Part of a small language model's weights.
Architecture: rotary positions, untied embeddings.
Each number is 500 + 50 x the weight over its row's rms, rounded and kept within 0 to 999. Layers, rows and columns count from 0. Numbers have three digits each. The size before them is the row's rms in percent of the matrix's.

# layer 7 MLP down (transposed), 896x224, rms 0.0395, rows 870-895, columns 0-111
102:510470518441500462511488515529535517433511456470450500547486528432496490498511513590483518593568454543558467423538491493524381473429450554475493473465541579577524545550485396509558494590535494482565455438465566545448473475562488526525456546586501417452495501537461539486444586538548620494461563513585477611586588521451514453458584439456
100:511446557444488492477489443423518498471465550561502500485533516520521561430501477536526558573510510544656543442481442568424614521550526520500544452450409482612629551561582496481488532579532499476438502461500472485514461553513338390454465550478563521506475488560549565518521421566469479554487431437504506504578330545463424492495464534548
109:444508573511462460572502614497473493561498450548460449548454537451505548478547510435435504495450572425623564440582508492564502460402500446591434500502517545470502489542481520497450561485603508439531437519499463490521498505391526504535514388440528504382538535568423457500407563544550522401547500540502474494324529468463509512549491520456
100:460539501541565435528485551508501563521526503470511521468387553469548588540466470501535461427544563488644532490545512414583443442540525385546466568494533564506480553455532470523581439487547495464391593544507472606505527445525488558511508543484381397468485539465431561516521511495483613538556476480601494471451531514412578534434507529572
094:436551517465525425572500564444531466503574499467455471507505545421567470484555583473534461558587490609367441453502463502495571545535510484471538469505499433536504472555546505529490477566473429561524481561517517446475474389511574505525484422528489532498458492531592388533497571443420520594460482460603479524495423539476483485673499462478
101:532548477445454499549456482448500423508495489475498527498424523460441496559550522538460522481450479557633502474538457605438605509618403518438467460521498571470525533530492564563515400563444516485520472395496464450487455542518501406471580500527538488529475509533611486453517522466565416513518394426446452575421503568398472429565485510457
098:511533481439596492469423499518593593522572447466482464478511463519437441475476452515438468435568494497424592471409451526523514607502569517510444414547540463494527460615455502518484533592495546503533475456431583512444470482453549508502524479519529550413561559555465545455556535452447474543459451515427386510587462558399503468534426482414
099:588503493466511546553485412513546469496428518452521453573461549422413502553411498520545506481505427435483495510522562588498456515594536572531506582567488616475525530481530454551503523544471533505542490443437445582492474449411509558493525501581477503424635432525473525415512508501459530479572446468452413487511542454450538486579556546481
102:528451594575533547477529480479544490464558485498487534512513558520537504535426469498636495508487446414457492582431437474518414502516468562492494472461492506492516520454484516490458419437589442480548479533465452426525509569464474428540505589496480487576460521477541477539643521453457489563520622501485533518493504450552512482481595489485
094:497513522476445438510483452497503514416544523470549530473555530559425560515433475420461560453542448456500460460557431491583437518447553476592429498481442541579479486455483458524568427527529448540505477479565527514549435557538499507518450552524502472591526555372497611571438499470604499592486502563450571452433521562418525541434536411491
103:566475578522557466526517522551528517514511473474501506460423426484459481582436543533555488489481526494689453462423416569487413524474431516545498471459494503546493575477479490527506495462527436563491505516517493510496452563507563452549489512545452555558555489506551493526539477478510472412454457505529573476287550480580550461463514441473
109:453479509542506568500521489512461459523493556454541404555501403476341509523460465440518556590483428475529500462540570559496479434551486538485566510480383516451484529590450492470580531476534496513457485464508491535530493458476515604529588558569527510431487493479554543575458532429475423444533638521465568551510552515614408516464491549543
099:475511542524498543627488442450425485511552491533435461495361567440546446492506540473467565456451521549727499512508557482508482532529477428442519500552549494550419477456464478447545414526505509514551563550471418603525497473359503528542508559524526465494488512404489528499462553461510510559500508469459493489339525546469538486509492485492
104:490556567512494536639481393492449609452465444472545427475556516455445459467510525458560543487603533445468513486509462534494505518499467480508509462488541513483440423506557442407538516563496424479476569488488464475534478441468531536572498499559502534443451600470467424436418524646505554553445474485499509568509541554558503409513454419467
098:452526463539498628499458438444592587503401419524533501486557463468422476507439511523505451481610438568491446376568438489510577561529471514472490530495483463474463547478524483552474482467498450555451625562394505502432481420434529505484463505542504523460517427543489469499612561527468456560474542585446483573473453508684394440601517464474
102:515474489556448556499463544576489561550384516548439484522513599495450534455515458525446465471492414427570485513481402577414531517519614496498513546507573502526454451518465495491595519515496567490408533421553553539533536553481511500554487417507533557532499415521580498593453523440493427404550395464395541414533461555531475530497503505504
100:514515412542574418516512496542500490519504636427452538492587450487527449481441567532491487406501439556505469418480525562491450552524506484497494539574455470498453406536542481483554529511433571519535651551503454453438516568495456568524487414502490422539517437493482519522553443479495523531433551537533437554558384531508596582482572556444
100:474528520525447494522505568493620455455450494485516472463554500449431451562553502547495483497509467497471505512518462457507473560530455577537504532459491496450497409434528476423573551524479432539482485494532508413441554496557485502546468479453503532516515489556600582568590547495534480475487493560482519575566572567511501512476476451420
106:495542492535637424465515566467516470587470438496448469510533450490503501587497495476526484465554434480530491434491478524511491489543535523516462519577525460450492548480486444401520563502519494584509577477525502498522573459529513585510524523489500510471452465399477386559552468506450430500550521454562604510370507509598569473502526481540
096:533450588508510444544519587527565523536565443477509505441456427469478513532475590426462593434521510470500509546549431497548541550518477472570494460500440523459533367527569582581529509546484352540483466569525502463421508628449498546442491541516457498506481489462481560532408564416409552502516558446502487486469468507519462505608523494462
098:434499404549572417525499589504590469487476479532460524546488524555459483568501446441514512518544475451385393409492489492421576496579551531383499551541465516438582505537475419454492534512495430430441525538526490486524557477416530510573493485456560455499580475458527515425492556407416471590533550470578507549425434540423462522549549582583
099:532509484442534530554482422501503504611559548439445475517515442543589543531456515560544562446517520539438513433610508515455492488553430464445532475475436475526516523510521427569519496426530451498524511541441473524602484482553560490452477566507463510444520492531497440504492544487414487536617565469451514548527493402478489517566621514493
099:496397449427491497551553547471527461538503516459464472603545454501481534525533446497572402450481517476392494405474528496502461545442476541501439480470568478455530479516410597484508533451583475536543429489470491502594513446465468535464440566501565403570528493625590474432533551530502556473561546531441476522562452470450528627511518457438
101:424485519500462505493498532558478453503421403520469519580496503454468456485519520447482497609540514489488541512472505547512478438463552456516455487581590541492536490431522508548544548525608402502510423549562487506520532414474534535510520489452491434417549535426531461486423428405464462548403486543467538440481522491536553412568417489524
099:523567530482468468485482468504501510516471584431409380517551460523375556446439497497519550479573474439464531526573551470452552435477489493492500474447479513485458426526489482523492518413457532541523525506454483435481531570593495504454528527537511580569542589381610537467441523415440504560454513487536497440571489520533538536422526581598
107:477502506422454469501538349549523480577485487527481485449468492415545512505487499455572547523456442555436522434506458508478478531492503536533472533523488438463493526448395499499505490491527464616635483468528503559540420458559515515421536526561466516532528527551472517457553530602510488510424555573407456487589554531438544461519448514557
# layer 7 MLP up, 896x224, rms 0.0494, rows 871-895, columns 0-111
101:500576448429452520465572436473514507478479493586466495534455418565509500428478415449425440581531479439491500467500524589413492485492429439525543479533494520566548560523507549521433469442537562509414566555626541515482506450508452440497537501486525381489519470501462591490473481591524461469501397553501497479569482474436464485393447429482
109:524488509407417533518548555544552475560491520460486495483567440568529481428445441498471583484544551456491510460556529547459444520509506591456389472512540502545537474470433547409537560464469538419539503406506480571578484475582430442405526515532520541541527493509440560465479517554518480515560415589520572410561444394517520452487508515448
104:462485522512537555547414560519432516594564589559456449534445565566508531490489566547455507459483534474511483504657556510482563523488563475581465458541518540445423466575493541470622525562484397541519475491462528517549482466564530497598498416455587528478503518540500579527503419489482570532539424549513614474513524482515458477507505476503
100:531502454534445463496518411448498581441538558414531485519561535538412484488450449496484516577412541473469461487541550477445463390455509543503559523534445474534605424504400452500481557476511575452495501490517538513553579642558453445473470476437494588494497505491402550437469430510553489480530543435512598441498435470527607499480541524548
103:489522452472419477526414468490463554505506443508503492554572497540524504540515459579426508554547608443495575344508485512501515432481485483467400480510593498528555558521459549425460453439478576500458455470488580589536494531532489514465602532534573567553445418441513573498358495517517488530568520502460559486570511503502458499491474493526
102:576529464456475489506575476579493482566559550510478486449519477433472479468410407559532542490482557511496560509514551408549472481471467527472513541612448480524528502516434562477449487503626468480504469496474526570477513528583361473480555528366455504463588440436570585476543435479557474578554590491530530385520546426452516457491444483445
098:475500386592522466507512533504543502497479563423504506516467452559445486494516484511419471487562550524434449514531488471471513551473501529522545455473521505505443469545507454444496519557438444476552478517435577450456425505629426443518478432445567463504437476477517461444411453524454458633453515524557559496500461566511545490488508565504
103:520551530558473481469443520495501550538572511513481481513488464434595497418542334468520436516508459510470537478506484562418661519602523530591530567486483496505532475434541423475554517475473552485461559494523563530453576551474472486538516487499477440454527527550473499475512439513540475544632475510439499592528513499478498517449496452509
097:547405483487399484452482562478429532493546459507479448463502428439547478506521466471515563524449559510473524381656539471561461471454521429436454464575571466594457519523429583465461547515541594527482423496571531599539497465583455487502439452406487417490583562466501529589483455549504505470506434555561540365501470500446551622545421591450
095:561497553471550503548489532501507469589495530451478409540516505453505541527361496593490517432508504455494439436575532550468536567520500483527473543475548500450524403536560524433419489480536447506414478486578545532504414559454463456560548544550413530494485415592504545499499422513462488426467499487437593462476568558529451558437499594472
113:518407476469500476425543523493538502453397497463575499493518491598456597526443491483380450565509554527487547442530520442474432471449482580594403533439470494561568453435488452575514502507478498474512463602475480488574508508482472474517539502496448473442515561598525569574487539450509508462465529443509465451548510397472511529426419405617
095:563467422477487422512414412462482476579469484475603381471510496586470489468523545604455525469523466419486572562591532528477504566471540472522517530443522594443471499560521490413419530461563427594451425443483556559519484497485432476529468511569498469424536528441416462483443504497496465482526488528581554447476496556493540498406475550490
104:539396555561488456465549434498538529576433528513476416487504500545508496482500547567462482510517436425535493492538528533520594480510462484471532485506435541471544390573510470494450549403546521554511544559492509543473465453440427507576565465573622506439438437491550451489538524471491492451563591552469485478549553522437513504427455487523
102:411559476472508464507444498496579493447517538562497521409585527483526578471411479541484514411497443436504449437602468421559554441447495438478544475474470547562459432498452498516572435451504479510461552526457554598523503441478540458469539576486505526546537454508481529523432532492478541479387476625542548509554510519512403523523510417435
103:545511462439459503462510492517454496452502496546571513561510499491606569462472490451483455508578486476490452459529525479433540494518565583526416509596509510400526385455529500494513451489571589467471535420521438574537397538512470578493501454418512486502523524530528547535542508485376445522504435466477503506522578510492565430527490564513
102:460509474465475422453502527547518557508612476533572499548570572488465555441493516557410490455524471443479427438407502517472580441509472515462459517523414550606477392538473481471392528497616498456489462453571604558603497547455453452505475471522469469471453511510529464534555444570485353413451521481541467481491476591478505460564539549544
098:512548439530461464472449463537473506505492530490559496511517534366535450550467456531476475550558469514485517486444506419427541487505554407531494520563533511557538475510472456555578526485443528543461412517552479491484460568499541447553655429536490511601473464542500569492503500529532519504514434507462619490521540469528576504513474479450
101:540341472612451484396482473540552530577504600517601576518442511497418518505547498485509541480504525496500432471524526533538498583421582466495441474476469537537505449585542491481500510560476504518557433388471447486506523568584470500530585428433527515536499522489546427510498516521536496541549512517568512476523676506483458566461558471441
097:416506426521549510488568462512601515564487600475492456483569480458491525508525449592572512537486588450532561491478593495535497384452541473536564559412594623550483529579483434517497437434565581420475516470642525490535489449521482549517447474528488475405527496505503497462548476516571548568521502519453528502526520558531557458540491478512
096:562475510513450458409558442439507523600494492503437512529493502460526530485607510498482443497502437443452455379521506524478473535455571442459510608521579478573508529475429582520424467392527523533552500533645551475475496540451532456468519515551447487500618450484478463549461470500635432478476510605527650478532416499447430580452498567569
096:537440483417641494472433496440493459581560568555506535439515524511532502491544494513534543537472532477470469443450548472417504530478444528559470485467510461539512513550549466552540543481451556511508513527552476489482461491558508581499524449443518519461583440523581510571561447438527487528517509412553568490512488556448491459474581546456
098:442475525414522424524438515531593494467523486562478543488442539574555541582457476462496479540509455438492439447589578524551604428420625524497481471478472594548626404539465510540377540504502515448387510442505532505502485485542495494478530507534422450481496577586531522658582513437463403422535502536550459527519571462594428480561464475487
101:502519493522492608463461435479502553545517544504469478488577575594500453370522488483413450462554530503496439472472521429549568549491531504446494514486525479654506464447460505510457505468529506404578451510432584485453560542521535487535468530510469566486510548513446521492588514516562545488473564498505624459556486539481405505423577423561
100:481486468494538434490384484477450457524477479488510526550532396426463514492510467476512571538465470368445550558485518446410441559483483604511467459423508466603512480449552542494518576574440448509413522545480498523565429443540529582484530466591480537559525577528572509504444532486509549535548482520546515531579462509523556385426445608588
102:509503457501568359510537573531555556418455588450484404494497563370491575488534506534507552519500525483467458506460560420552528397534522545490528513525590458444585467581478488439460516485482553425467486487534524565501529620525479526527515505457565591425480469469533553585498424479573479492517543503499447464536476477533508549445438424505